Weights of a small transformer language model: vocabulary 2048, 10.3M parameters.
Each number is 200 + 40 x the weight over its row's rms, rounded and kept within 0 to 999. Layers, rows and columns count from 0. The size before them is the row's rms in percent of the matrix's.

# up: layer 2 MLP up, 832x320, rms 0.146, rows 38-72, columns 192-255
# down: layer 2 MLP down (transposed), 832x320, rms 0.135, rows 38-72, columns 192-255
# gate: layer 2 MLP gate, 832x320, rms 0.142, rows 39-73, columns 192-255
up38,092,183,228,226,245,169,199,250,266,190,196,237,221,142,205,193,267,199,184,221,229,233,199,106,165,170,151,212,227,181,217,151,256,138,133,228,160,133,232,264,218,121,135,137,261,185,130,179,195,199,237,303,201,147,169,183,202,155,236,310,153,151,150,178,218
down38,093,185,98,237,188,217,155,161,203,177,180,197,188,184,222,211,86,202,223,143,206,175,167,248,134,243,185,292,196,233,239,251,155,217,168,257,250,238,223,192,169,154,228,169,158,203,199,108,222,171,185,243,193,254,233,247,212,265,192,104,200,197,199,218,166
gate39,107,157,192,219,202,240,175,147,232,203,158,122,223,251,200,127,220,207,173,256,208,177,243,205,212,218,212,226,221,247,206,264,317,211,217,238,198,235,243,160,252,211,257,221,159,261,203,177,239,237,242,187,198,169,250,198,257,281,221,255,215,177,114,224,208
up39,106,258,215,236,182,154,180,223,139,163,244,137,225,157,193,172,258,237,173,158,208,166,185,230,178,162,195,200,189,180,183,194,139,215,146,219,239,251,252,216,220,179,229,198,207,252,208,174,212,270,205,248,230,183,218,283,218,231,217,194,145,178,179,133,170
down39,108,207,186,185,218,151,220,257,162,243,116,242,185,229,196,221,183,232,215,194,182,197,271,256,189,249,257,259,190,280,205,218,215,193,216,218,202,184,228,142,223,292,150,256,166,135,210,183,225,244,274,218,233,261,206,248,170,241,209,202,129,235,249,198,220
gate40,098,198,156,200,138,180,140,249,213,245,262,264,200,325,184,226,197,197,205,221,209,234,166,252,190,218,197,197,243,281,185,186,222,257,228,179,116,197,153,195,239,192,195,253,183,224,164,139,130,249,204,183,209,107,195,139,219,267,198,249,164,181,219,213,174
up40,098,188,316,166,199,156,231,253,136,177,261,171,235,172,223,215,104,263,245,213,111,191,163,83,146,207,169,172,224,157,209,254,119,173,162,162,239,268,120,226,236,204,203,144,194,269,127,204,247,191,212,146,240,218,171,227,162,228,298,191,197,252,161,184,196
down40,104,193,134,156,132,194,268,220,124,258,204,226,222,222,234,211,199,127,172,113,185,215,163,297,151,170,228,207,167,259,173,209,218,244,139,231,278,195,209,215,159,183,169,252,185,160,240,182,236,171,187,238,228,163,232,193,238,180,183,209,186,159,233,236,171
gate41,101,265,234,163,239,206,282,184,189,157,189,186,237,190,221,256,188,278,181,211,215,273,213,189,178,243,202,167,170,196,236,219,169,230,159,233,197,144,240,147,179,172,163,150,146,235,254,229,268,180,282,192,266,213,218,225,191,280,243,203,84,249,213,205,221
up41,097,157,213,198,241,197,245,175,187,176,213,297,128,200,211,175,259,240,197,161,192,170,217,178,161,168,106,180,221,223,203,223,247,177,138,194,204,250,227,239,207,267,202,186,182,256,203,177,233,195,132,229,191,167,168,269,257,163,294,239,172,247,161,220,238
down41,096,184,218,187,130,177,83,218,210,212,191,145,226,224,197,112,184,108,210,247,191,201,238,168,181,204,208,157,188,268,140,190,174,151,196,172,246,190,113,186,241,233,199,210,138,196,171,139,221,168,203,189,212,216,174,156,214,242,144,209,228,168,224,217,257
gate42,104,224,218,174,189,237,167,176,134,198,132,176,271,177,173,236,133,101,195,243,135,176,188,238,229,177,183,169,162,213,175,160,237,279,238,200,143,142,134,102,229,148,228,227,316,288,238,221,182,218,218,215,221,176,172,204,122,192,237,199,245,183,206,214,283
up42,105,214,214,213,234,164,182,181,179,304,205,243,230,181,176,105,297,135,214,208,272,218,195,210,210,143,194,229,195,216,192,233,190,246,229,246,215,145,216,231,252,275,292,185,191,259,197,238,179,168,203,149,256,215,191,194,141,192,152,220,112,215,168,184,172
down42,106,134,166,178,245,233,170,164,179,232,240,203,154,147,213,177,176,266,180,212,216,237,203,225,221,174,181,206,212,210,251,215,190,159,157,237,213,257,173,264,200,139,230,245,140,150,190,144,225,156,177,223,125,252,195,209,289,154,222,154,243,230,156,202,137
gate43,101,198,217,134,200,201,185,184,143,232,260,266,225,238,177,156,169,238,216,144,224,198,132,192,199,145,206,295,154,223,238,250,216,180,178,171,279,188,142,281,170,163,236,114,188,156,254,245,170,181,209,165,194,225,177,208,211,207,167,242,159,144,185,276,188
up43,102,237,225,183,233,266,185,268,191,198,153,243,86,192,211,168,266,189,259,221,218,245,286,150,233,264,200,232,260,185,179,205,202,234,220,167,191,188,242,171,147,196,103,228,222,165,210,249,240,219,157,212,221,196,159,184,180,292,139,239,211,229,205,195,232
down43,103,201,184,108,218,180,227,248,100,168,185,202,163,192,224,121,150,236,67,263,204,191,272,244,191,151,184,228,249,201,228,175,202,239,207,166,237,188,228,215,220,201,248,199,190,239,187,234,236,161,189,191,135,158,221,228,166,149,224,177,256,170,175,185,269
gate44,102,222,172,240,204,170,191,144,166,153,179,187,325,234,188,236,210,202,183,253,130,197,121,156,223,160,151,241,117,226,199,117,196,225,174,255,258,157,175,179,162,199,193,265,189,178,180,132,208,184,127,267,190,100,148,166,215,178,227,261,198,243,171,223,174
up44,098,160,142,106,202,182,188,210,209,192,215,187,194,214,200,217,186,173,181,133,193,168,159,134,168,182,148,170,188,202,279,204,197,194,248,236,208,181,298,140,214,205,213,198,212,102,199,184,178,154,280,235,185,103,286,239,171,250,143,223,252,253,214,165,217
down44,105,243,216,233,193,234,230,199,233,193,208,256,267,179,135,146,227,271,226,184,205,241,148,176,166,233,202,202,176,171,180,112,150,212,185,100,196,220,138,144,202,195,242,219,203,250,186,207,237,193,187,153,237,82,188,207,231,226,248,286,152,162,236,218,153
gate45,098,144,120,176,195,212,137,216,225,195,261,216,214,246,194,185,244,284,133,204,140,205,246,223,234,194,274,182,211,227,199,182,153,133,187,222,180,168,221,187,206,184,138,128,219,240,177,171,154,174,265,231,202,229,229,191,232,152,215,191,175,247,142,152,202
up45,101,198,195,216,154,179,228,208,149,225,106,241,182,221,248,229,143,181,214,214,169,187,202,246,152,208,233,184,127,105,168,187,195,234,231,168,232,208,201,213,148,211,194,151,192,107,244,205,281,147,185,207,215,129,140,222,166,268,268,153,238,213,128,209,198
down45,103,180,129,212,232,197,212,205,125,208,210,250,131,140,204,164,213,245,110,180,179,225,209,196,276,210,206,164,217,266,253,135,253,176,201,235,188,190,166,159,191,220,202,225,233,214,157,189,155,218,151,154,166,114,257,151,228,223,222,168,188,154,113,141,153
gate46,103,165,203,215,181,213,190,166,208,166,157,176,214,195,191,210,177,209,227,285,176,266,228,222,175,249,196,184,184,196,260,168,163,302,220,166,148,234,139,59,189,197,170,204,229,208,273,203,276,138,138,239,240,163,214,183,228,159,242,202,199,224,204,188,217
up46,102,171,240,143,206,275,182,124,154,190,227,125,169,133,204,159,208,221,239,219,198,228,265,216,183,245,176,202,271,191,219,188,200,241,239,219,220,230,206,196,212,229,258,209,199,150,232,255,237,210,160,164,205,242,198,225,207,198,195,185,232,295,246,180,192
down46,105,175,222,232,182,199,185,222,244,248,208,181,169,206,126,193,233,189,253,191,262,187,181,216,158,203,185,218,216,255,242,260,299,254,172,198,255,226,138,264,160,149,241,202,207,217,155,139,147,172,249,100,200,183,218,233,205,316,212,140,240,164,193,160,136
gate47,097,154,265,254,177,149,217,197,145,136,266,300,214,198,153,155,195,153,228,162,213,190,200,179,164,168,273,267,159,194,245,184,151,190,266,234,249,220,212,208,163,150,187,205,258,152,213,163,269,204,217,267,220,189,181,243,198,216,231,207,236,102,199,216,276
up47,098,247,133,128,227,186,214,172,269,241,225,186,218,254,234,258,243,160,207,268,146,241,207,208,256,199,179,169,224,191,165,233,156,188,180,203,268,186,230,177,151,173,252,276,173,218,194,190,150,210,176,167,148,137,156,181,201,260,215,159,265,248,132,172,210
down47,096,235,254,253,207,209,214,196,280,182,224,232,241,222,135,214,244,192,264,94,181,182,162,217,116,185,270,239,172,239,246,203,214,238,205,165,148,143,175,176,201,249,153,125,150,216,181,216,230,162,160,205,225,194,173,187,248,184,210,252,238,165,229,152,209
gate48,098,202,235,148,253,199,247,180,176,190,238,195,137,228,192,198,186,246,190,124,207,227,274,187,194,191,144,261,209,230,208,184,296,289,213,191,230,183,208,137,159,210,256,206,192,173,135,208,150,188,178,143,266,224,252,262,225,285,219,186,203,210,196,207,208
up48,098,252,155,194,260,193,150,263,198,212,201,226,219,201,152,173,226,232,266,219,159,156,271,207,210,213,166,164,138,199,258,185,179,242,210,197,272,183,197,201,223,188,206,141,195,275,193,226,209,219,251,178,260,166,230,173,199,138,235,196,207,169,237,252,182
down48,098,200,237,132,233,191,188,231,254,151,144,179,158,215,178,255,201,218,234,137,243,174,206,185,186,181,191,216,153,184,134,214,264,214,114,198,107,257,142,193,254,247,251,188,170,233,220,191,192,216,240,166,136,231,177,215,243,242,182,115,177,213,184,159,181
gate49,096,177,249,182,208,119,181,131,173,231,209,217,261,237,273,177,168,229,222,197,202,118,202,156,196,211,208,124,199,250,187,190,160,215,233,218,152,180,170,201,143,187,151,212,168,164,170,254,192,130,165,203,187,179,217,162,195,174,234,207,192,210,170,227,208
up49,097,196,251,185,226,168,220,174,153,140,205,222,117,103,203,189,186,236,230,175,273,236,227,219,211,211,216,236,241,260,211,123,171,215,218,205,170,137,262,255,185,181,156,224,235,171,208,252,170,227,168,203,184,218,176,223,208,251,237,201,279,127,194,216,172
down49,102,227,208,202,140,207,159,110,218,225,215,179,228,178,222,168,178,184,200,172,122,181,136,222,214,219,153,231,245,295,220,261,187,215,181,161,235,159,168,181,221,130,218,244,174,203,223,179,195,138,232,203,231,135,172,151,248,266,255,187,229,212,194,91,219
gate50,100,143,176,271,206,254,266,242,211,186,188,241,211,277,234,209,206,259,122,212,243,275,194,158,247,211,186,313,236,217,243,206,188,104,200,196,253,313,161,216,233,199,172,220,150,150,197,221,234,232,232,167,249,253,132,195,244,160,158,182,188,186,222,178,179
up50,101,222,247,191,129,215,186,201,207,190,153,230,172,90,149,267,175,194,250,216,131,156,192,209,195,162,191,200,188,232,189,208,253,208,245,215,184,154,170,161,185,265,169,203,226,144,130,156,243,188,157,169,162,160,228,150,179,173,196,168,196,164,190,247,229
down50,096,192,247,215,186,283,253,207,221,105,199,261,240,168,194,139,170,204,163,170,187,260,210,189,240,197,192,149,249,174,190,172,198,183,167,152,212,224,182,178,247,215,112,233,164,286,152,199,167,161,235,251,138,235,230,200,198,267,175,229,231,219,211,226,216
gate51,101,207,144,153,164,272,249,222,161,183,190,233,248,157,241,216,211,193,180,271,168,179,200,129,198,172,109,210,202,223,177,205,216,167,255,216,134,224,142,174,112,217,191,136,118,162,240,144,242,211,206,198,217,170,194,225,171,158,213,274,259,217,220,209,266
up51,105,286,156,196,263,288,249,225,111,227,243,197,233,217,240,209,188,270,188,180,186,178,210,161,263,240,189,190,300,262,155,169,234,167,158,206,224,223,197,163,162,170,204,267,174,198,173,150,205,239,199,199,281,106,228,175,148,230,134,213,202,215,156,211,195
down51,102,168,268,240,187,160,252,217,172,237,238,206,218,193,222,208,137,177,227,184,171,232,207,207,181,239,185,192,208,194,197,112,171,198,185,193,173,184,163,241,195,181,156,271,242,186,186,151,168,224,131,164,212,141,157,218,143,210,215,151,222,157,219,219,228
gate52,103,198,190,189,189,187,224,149,227,276,252,207,240,203,184,188,202,245,183,122,235,262,212,232,229,136,256,247,184,178,233,191,215,192,157,159,174,218,201,217,151,198,124,226,197,224,173,232,210,213,186,199,201,167,174,236,184,196,268,284,227,244,191,89,233
up52,101,264,189,145,160,230,201,192,217,193,193,295,210,161,227,180,150,123,153,279,183,227,172,159,198,137,230,137,236,186,260,129,173,178,189,254,213,263,138,164,191,224,156,149,248,174,232,199,98,135,207,147,240,237,248,198,193,171,195,216,224,193,215,258,189
down52,104,157,244,278,183,181,181,230,225,204,253,103,158,220,217,224,163,249,217,165,228,238,208,225,164,268,228,198,180,206,187,226,226,146,303,140,193,187,208,228,185,154,235,169,176,154,197,235,274,202,200,260,222,217,100,193,180,218,168,219,200,242,223,176,199
gate53,099,262,286,179,187,150,159,215,221,142,222,202,129,203,191,279,218,261,172,169,161,194,140,269,166,219,215,236,155,126,168,154,125,174,195,214,162,297,200,204,223,178,242,184,256,246,236,262,137,209,137,174,219,199,220,207,206,256,199,204,222,143,169,205,255
up53,097,283,176,195,251,145,227,213,213,160,230,185,180,236,246,212,241,244,183,208,189,177,233,210,243,253,223,244,215,264,265,201,183,171,195,279,234,239,284,220,167,327,156,243,216,194,211,222,222,218,168,211,283,163,252,139,94,215,133,151,267,215,200,232,241
down53,091,148,208,252,206,178,212,216,153,186,141,279,265,148,108,166,167,279,202,202,211,179,209,221,223,190,247,137,194,229,164,157,195,234,195,199,167,234,173,203,170,170,237,197,224,254,196,162,207,172,373,193,128,213,241,121,161,208,234,200,199,215,195,196,142
gate54,096,246,261,169,211,148,164,147,161,191,199,138,235,168,229,210,207,225,256,188,212,227,260,197,210,167,171,168,256,203,157,106,254,204,146,140,263,208,176,234,224,276,169,262,261,223,216,179,238,177,234,179,185,185,218,135,186,201,195,114,252,213,179,144,119
up54,093,239,204,262,235,234,202,179,219,224,149,189,272,242,235,171,266,176,125,219,195,204,228,199,163,188,136,207,179,157,182,183,113,204,228,165,240,212,188,227,167,166,204,199,254,221,163,173,160,192,200,243,254,212,280,186,95,187,335,221,221,241,238,150,199
down54,097,152,128,244,238,212,221,166,192,160,214,163,187,209,149,126,180,211,233,151,149,161,187,170,232,159,232,210,187,163,214,236,297,211,173,172,191,202,84,145,185,100,255,171,185,245,259,144,206,127,88,188,208,195,76,197,223,191,166,195,221,154,192,197,206
gate55,103,250,180,191,201,291,212,185,259,197,186,184,173,136,204,114,192,222,159,181,218,216,274,140,290,258,167,194,171,196,235,235,181,263,126,255,131,246,215,206,309,206,141,155,155,226,281,146,166,203,167,199,204,271,291,218,267,190,176,194,209,186,131,233,223
up55,105,163,159,174,188,166,152,200,228,182,227,229,178,219,238,223,178,200,210,210,222,232,118,193,203,179,149,220,243,212,205,276,159,259,216,188,161,184,224,178,199,178,225,184,218,166,172,196,221,283,172,190,282,202,224,128,195,187,169,223,259,201,140,240,175
down55,104,180,208,193,191,235,182,150,226,206,197,226,204,164,155,256,192,210,238,140,205,219,233,168,167,203,129,211,194,181,237,167,176,246,207,208,214,170,146,159,177,195,162,268,172,219,197,227,231,237,199,103,159,153,156,208,166,241,245,208,183,96,223,165,194
gate56,097,183,193,262,244,275,171,193,170,293,231,125,220,184,208,204,140,210,178,213,163,207,206,119,164,271,210,247,159,200,160,288,198,237,248,220,133,211,193,151,222,198,168,160,240,187,196,139,191,231,204,192,204,206,217,242,263,205,239,139,206,254,191,277,208
up56,094,187,205,195,208,169,220,215,254,212,168,234,235,182,198,196,143,219,253,232,242,253,189,230,242,231,159,174,224,229,151,234,211,147,163,149,179,193,149,271,245,133,213,164,162,198,224,232,251,211,132,207,180,269,221,181,149,172,269,225,182,287,130,194,239
down56,093,181,210,162,246,271,173,170,190,251,251,252,174,242,221,188,212,162,187,187,292,202,194,222,213,175,217,128,170,241,252,193,213,214,206,155,132,188,170,154,225,187,186,169,205,221,180,227,141,242,285,218,228,154,176,248,142,216,157,145,133,110,266,246,153
gate57,097,311,178,184,199,238,222,230,205,229,205,191,168,184,145,221,184,177,229,145,309,266,179,231,261,212,261,196,225,257,230,113,199,120,172,213,218,193,193,192,198,262,256,218,183,163,184,205,150,224,229,176,175,218,237,127,196,219,261,183,174,209,212,260,208
up57,099,190,181,225,197,230,168,150,151,184,219,222,224,299,201,195,128,157,197,188,157,192,233,152,170,244,190,166,203,241,225,224,221,273,241,196,224,203,194,224,233,216,175,126,254,200,195,226,248,171,184,275,204,197,232,243,213,216,186,191,302,201,188,191,217
down57,096,184,206,94,192,137,177,176,147,209,253,270,207,172,238,287,161,214,249,253,261,204,233,170,246,220,170,233,314,213,210,167,146,157,216,252,181,264,166,245,182,289,229,176,99,246,181,136,239,211,128,154,182,245,191,142,196,177,212,162,245,167,231,189,198
gate58,103,212,229,270,180,224,207,177,270,271,123,220,283,213,238,213,151,224,192,249,219,158,211,169,197,219,200,219,185,239,163,177,236,235,199,151,219,203,199,219,182,221,132,202,116,190,162,211,199,205,191,159,185,172,261,235,207,225,209,115,230,247,195,156,95
up58,100,166,220,218,144,240,183,233,256,197,178,105,235,188,208,188,183,201,151,218,198,164,204,214,171,197,175,246,191,209,178,204,224,214,222,221,245,207,266,138,257,235,129,129,238,216,184,173,174,158,235,160,197,193,225,213,259,217,248,186,207,268,185,151,109
down58,089,206,202,110,226,137,189,235,108,234,185,195,251,203,164,193,256,178,233,153,264,194,145,196,228,189,237,225,207,231,260,315,199,180,209,180,94,149,231,232,215,148,150,236,269,276,213,203,235,213,238,176,146,231,109,147,236,189,187,212,173,233,178,201,240
gate59,096,231,206,189,145,265,209,157,182,143,253,162,202,241,237,160,231,232,266,209,217,177,227,179,175,246,260,169,200,255,216,201,163,169,220,164,237,219,188,196,213,135,175,206,259,206,207,223,149,147,49,248,223,189,219,264,195,194,261,228,180,281,179,231,174
up59,095,180,230,192,276,146,135,267,173,167,199,222,199,284,194,173,144,236,167,181,179,193,138,225,236,198,187,252,158,236,174,216,254,231,224,121,175,276,257,261,144,213,232,232,161,239,192,192,162,196,226,245,169,198,178,207,205,233,169,160,239,263,200,143,187
down59,094,148,193,164,221,258,239,228,206,220,182,201,321,150,195,202,321,185,192,183,220,167,250,178,286,208,183,211,144,169,219,262,153,226,185,264,116,166,179,240,205,197,188,113,235,140,248,148,186,227,277,180,228,184,223,195,291,198,206,200,200,223,249,144,112
gate60,103,288,255,246,252,220,180,193,220,89,178,195,137,156,216,252,168,212,188,244,193,201,181,174,200,243,206,142,139,187,123,231,201,263,226,189,231,227,177,169,232,259,205,211,180,150,150,181,150,279,234,127,204,171,228,168,144,195,173,151,182,166,203,184,198
up60,104,199,230,225,194,171,156,197,221,230,122,189,228,122,211,186,222,240,208,193,137,148,217,198,182,206,161,131,122,222,208,174,173,240,181,117,207,186,180,234,220,137,100,158,193,218,219,237,168,139,245,177,192,278,207,245,211,211,261,173,249,165,166,221,151
down60,102,267,197,164,221,216,233,232,215,198,175,157,169,229,227,228,204,117,212,82,240,218,140,152,218,150,216,252,208,230,220,144,203,168,237,203,239,230,139,265,135,250,212,202,204,174,197,196,114,201,205,186,195,177,227,272,249,248,179,222,171,176,266,196,123
gate61,100,189,173,204,207,183,231,119,201,207,217,238,220,275,283,249,236,270,219,241,169,268,196,200,236,156,286,186,214,231,203,238,266,169,191,166,183,202,202,228,211,206,181,250,174,224,197,218,159,233,158,206,204,123,248,251,147,220,164,175,117,202,175,207,247
up61,106,136,196,189,167,236,126,241,72,174,209,184,204,203,150,154,173,116,200,191,216,99,127,161,174,221,144,231,198,192,123,251,146,249,150,236,176,245,222,179,165,132,200,154,247,186,225,224,170,271,238,215,198,180,200,250,226,249,155,174,198,198,224,177,136
down61,103,208,232,242,255,207,235,166,197,138,246,190,216,206,179,247,184,202,219,176,242,252,277,252,254,194,180,228,239,160,220,266,208,193,173,235,177,179,231,244,179,242,166,219,128,293,112,268,223,218,195,123,234,190,178,222,165,203,175,114,127,233,231,275,276
gate62,102,199,230,190,195,212,253,242,173,140,188,203,201,256,176,204,216,235,204,241,146,199,170,202,160,149,250,161,153,184,226,243,222,199,197,226,196,191,242,195,182,210,221,170,172,147,252,173,144,199,161,207,194,142,201,189,191,208,196,198,190,163,241,163,253
up62,099,248,211,184,160,168,132,209,217,196,172,213,303,181,134,220,185,213,180,245,228,210,238,141,178,226,269,149,167,218,235,229,175,193,275,172,183,186,177,244,175,122,247,239,206,164,217,215,140,200,185,164,124,190,231,204,188,188,230,189,221,175,168,222,240
down62,103,197,208,125,159,239,324,182,164,273,215,204,150,217,124,149,170,259,178,162,287,193,129,270,118,182,240,139,218,146,220,201,280,128,240,177,153,222,171,173,191,157,165,154,190,211,164,193,203,176,234,223,201,204,181,126,225,206,200,160,165,189,159,152,200
gate63,103,287,217,205,168,120,135,189,184,230,186,155,206,219,230,265,141,254,237,125,178,151,223,229,235,186,232,200,170,189,205,119,228,202,218,271,209,188,236,175,158,261,248,142,149,182,172,267,190,127,254,182,153,214,193,200,181,181,161,262,217,207,209,226,218
up63,104,173,205,220,237,262,201,156,193,199,248,228,136,136,219,203,251,186,232,196,177,204,158,213,178,190,160,218,137,232,255,233,232,182,208,222,170,147,186,198,254,153,177,273,228,143,257,173,227,209,168,166,200,198,183,215,145,117,216,195,127,166,211,240,214
down63,101,247,199,214,161,118,140,187,212,224,180,140,173,253,198,226,264,257,235,206,175,243,241,207,135,221,196,210,223,292,207,171,151,257,212,229,186,177,203,206,162,215,143,183,205,207,223,178,178,142,173,140,159,195,233,165,179,207,192,190,198,244,211,238,198
gate64,100,142,220,230,246,194,243,178,205,244,182,212,230,215,213,223,284,182,239,148,160,266,176,219,259,182,247,190,233,205,242,218,166,136,195,203,231,200,269,138,252,236,270,223,157,194,256,192,231,239,205,199,161,109,229,160,179,195,88,233,128,239,205,264,212
up64,099,129,185,225,181,200,236,204,146,204,232,227,179,196,233,173,137,176,180,161,244,254,218,129,208,216,275,158,181,286,265,236,200,216,196,225,195,176,227,157,189,184,203,249,248,182,261,154,190,199,235,281,170,175,224,213,155,185,146,227,145,149,193,207,240
down64,099,256,233,147,163,204,146,189,248,171,190,197,199,209,191,260,165,242,184,257,158,273,180,177,210,159,163,280,224,207,216,210,291,126,208,206,238,205,281,166,177,131,181,196,214,222,189,183,158,162,171,142,207,209,169,163,160,226,216,227,225,272,182,254,193
gate65,102,271,204,183,240,222,177,237,179,249,299,192,124,159,195,170,215,213,204,182,229,169,192,258,215,274,264,217,243,200,252,243,141,139,179,184,205,257,193,210,193,273,127,254,157,272,176,112,283,244,226,228,259,202,173,175,152,103,157,160,148,207,211,214,244
up65,096,205,178,224,236,202,177,208,200,158,273,120,198,224,242,260,189,175,188,240,224,231,241,159,237,176,171,173,215,215,239,180,247,216,265,192,191,254,216,230,232,188,213,233,268,273,241,144,184,244,217,153,200,169,180,188,193,178,206,220,211,127,239,128,163
down65,100,167,182,221,160,180,187,189,266,125,154,253,214,191,207,258,137,182,254,223,244,188,179,214,235,160,143,271,151,226,159,154,204,224,210,156,174,256,204,226,225,188,178,209,214,203,221,209,202,229,158,247,216,185,195,171,271,222,140,150,239,164,211,195,217
gate66,100,198,263,277,192,165,267,182,209,170,188,220,176,206,180,262,152,138,214,205,301,190,192,218,135,146,180,169,201,264,190,191,206,222,247,284,169,213,145,218,245,160,201,207,212,165,178,193,236,217,145,153,321,240,272,209,182,213,199,201,172,139,258,185,170
up66,102,248,216,227,227,190,212,180,195,139,139,188,241,210,129,200,194,205,222,204,206,150,204,159,219,232,168,160,247,249,194,208,280,202,173,244,162,166,219,228,159,179,192,187,177,161,253,153,269,223,149,202,251,185,250,277,214,180,226,183,234,240,156,182,216
down66,091,261,135,263,172,201,167,173,248,178,232,253,140,176,207,225,127,213,179,191,177,160,126,259,176,197,235,215,209,169,188,244,160,189,120,179,152,266,170,251,223,238,155,192,80,291,235,186,167,214,186,259,242,196,103,174,265,265,159,151,137,257,177,228,198
gate67,099,174,225,231,212,144,196,141,147,169,301,201,263,201,193,191,194,205,143,210,187,186,181,216,230,157,166,136,206,213,179,198,195,238,175,211,168,173,163,236,196,228,205,218,249,159,178,150,177,173,208,190,209,201,214,174,153,163,185,185,192,199,171,238,201
up67,102,226,200,199,273,213,178,224,136,210,253,197,191,164,215,254,208,239,135,270,180,260,211,187,226,212,163,205,185,249,310,196,223,244,180,208,160,260,243,170,207,229,242,271,271,247,178,196,143,214,161,136,199,183,258,227,170,148,219,179,243,232,217,228,223
down67,100,241,201,164,203,203,234,224,172,238,296,248,139,154,254,263,230,156,179,164,227,231,184,148,230,224,194,227,175,220,309,220,222,145,217,150,242,262,168,179,195,169,209,194,236,169,240,186,130,218,175,219,235,159,313,223,192,240,207,164,229,202,206,230,158
gate68,098,222,219,219,186,122,169,222,236,241,177,214,229,203,220,274,179,245,204,296,192,219,140,194,179,188,144,240,139,177,143,205,177,211,182,212,296,141,216,173,201,166,207,229,150,184,207,247,247,192,147,207,223,161,211,141,188,192,216,164,159,112,260,129,82
up68,101,168,236,193,241,200,154,126,150,241,189,239,213,253,174,139,226,179,144,252,281,141,167,209,205,243,118,198,295,214,119,221,185,225,198,201,263,178,145,204,193,223,203,205,245,195,179,207,241,218,229,235,186,177,211,227,207,205,187,196,172,134,160,219,190
down68,103,235,157,145,235,244,167,244,229,196,214,216,222,197,213,178,219,273,188,209,233,258,244,250,224,190,240,221,188,224,255,167,270,223,230,155,166,151,206,214,191,202,205,194,272,233,219,173,226,177,170,232,182,226,190,185,216,117,219,163,241,150,121,297,216
gate69,104,196,192,229,137,151,267,261,210,208,196,245,259,231,120,216,248,140,182,238,247,170,181,168,235,194,184,191,165,194,216,264,178,254,233,266,247,303,192,149,186,185,249,170,192,183,146,158,200,214,158,196,200,145,270,181,253,155,240,199,200,167,215,222,243
up69,105,222,232,216,219,219,183,228,238,140,201,162,236,190,248,266,146,205,208,218,194,209,216,187,161,173,223,218,250,213,194,175,220,169,201,145,195,211,187,176,224,188,221,186,177,90,240,207,226,202,205,181,200,262,207,189,204,249,176,196,186,235,136,153,191
down69,101,184,173,242,218,192,193,256,208,199,160,209,195,158,165,153,223,181,212,204,215,201,208,181,230,179,162,189,223,206,192,268,148,151,198,220,201,193,128,252,196,191,302,144,173,287,244,176,205,236,130,139,220,197,100,221,169,93,204,182,284,191,268,147,122
gate70,103,215,222,202,206,217,233,254,212,204,243,216,246,264,259,232,239,116,192,161,201,220,207,169,266,215,252,167,186,146,215,226,223,243,241,202,178,221,180,124,284,227,319,131,181,222,192,190,214,191,167,276,273,107,205,207,190,235,166,161,161,220,179,190,147
up70,096,200,175,163,172,254,240,215,113,187,130,216,235,198,133,234,172,232,231,181,197,178,181,140,140,221,158,223,257,231,120,167,251,195,207,144,171,98,202,166,167,206,252,166,126,191,241,264,225,186,254,162,115,191,237,248,188,198,211,205,242,274,184,151,212
down70,100,205,204,270,184,223,250,168,247,201,243,173,212,166,271,229,140,233,112,196,177,226,219,242,229,242,248,206,206,183,229,186,154,277,134,227,193,125,163,174,184,311,268,207,236,189,244,202,172,164,178,186,253,222,194,252,213,144,200,213,211,199,190,168,161
gate71,098,226,224,173,224,212,292,207,263,204,223,200,195,153,207,189,181,141,181,90,240,190,161,153,174,214,206,246,201,211,217,167,226,153,240,174,183,241,236,243,205,221,141,152,242,231,236,227,144,195,242,242,204,232,181,134,143,143,241,215,188,183,187,239,270
up71,099,191,159,249,141,166,239,182,177,229,266,236,139,279,205,214,246,184,184,217,216,257,169,157,241,228,144,196,146,200,204,123,233,169,202,154,257,190,231,260,164,188,200,311,177,226,234,132,250,222,224,259,207,188,208,209,181,256,214,208,252,180,222,236,200
down71,101,150,228,200,158,149,222,210,220,163,125,194,216,245,137,212,134,201,209,211,245,223,179,274,208,210,222,235,155,206,216,207,204,269,222,235,188,131,179,160,199,288,266,238,227,239,281,222,197,202,224,223,264,211,212,256,281,216,233,253,184,215,205,152,163
gate72,099,218,172,244,181,183,255,251,225,197,212,219,139,248,217,242,276,153,152,229,217,216,251,229,201,203,200,226,199,141,212,203,105,236,233,259,237,181,176,203,163,261,291,273,204,217,214,232,149,194,200,195,168,218,184,185,165,138,158,241,132,213,122,215,118
up72,101,151,226,210,205,212,245,204,234,198,171,130,182,233,239,229,242,162,210,203,240,196,203,205,228,172,140,192,217,225,218,135,251,247,176,180,187,167,213,253,170,128,299,213,151,203,233,207,176,138,180,146,157,213,153,208,111,230,259,197,192,216,134,234,222
down72,103,209,217,191,230,252,182,170,191,178,200,147,176,202,181,239,165,263,130,190,225,182,176,227,227,251,281,195,201,213,182,179,130,187,162,185,172,174,180,127,210,188,186,172,166,212,98,224,253,217,155,200,173,200,204,201,142,171,199,244,235,182,212,180,224
gate73,099,159,296,216,147,178,184,218,213,188,290,146,157,204,202,209,192,188,127,190,224,187,192,162,181,200,264,216,204,202,222,188,183,147,200,185,213,229,205,229,168,153,223,229,220,247,246,191,135,177,145,156,151,201,177,223,270,236,235,201,162,198,161,163,228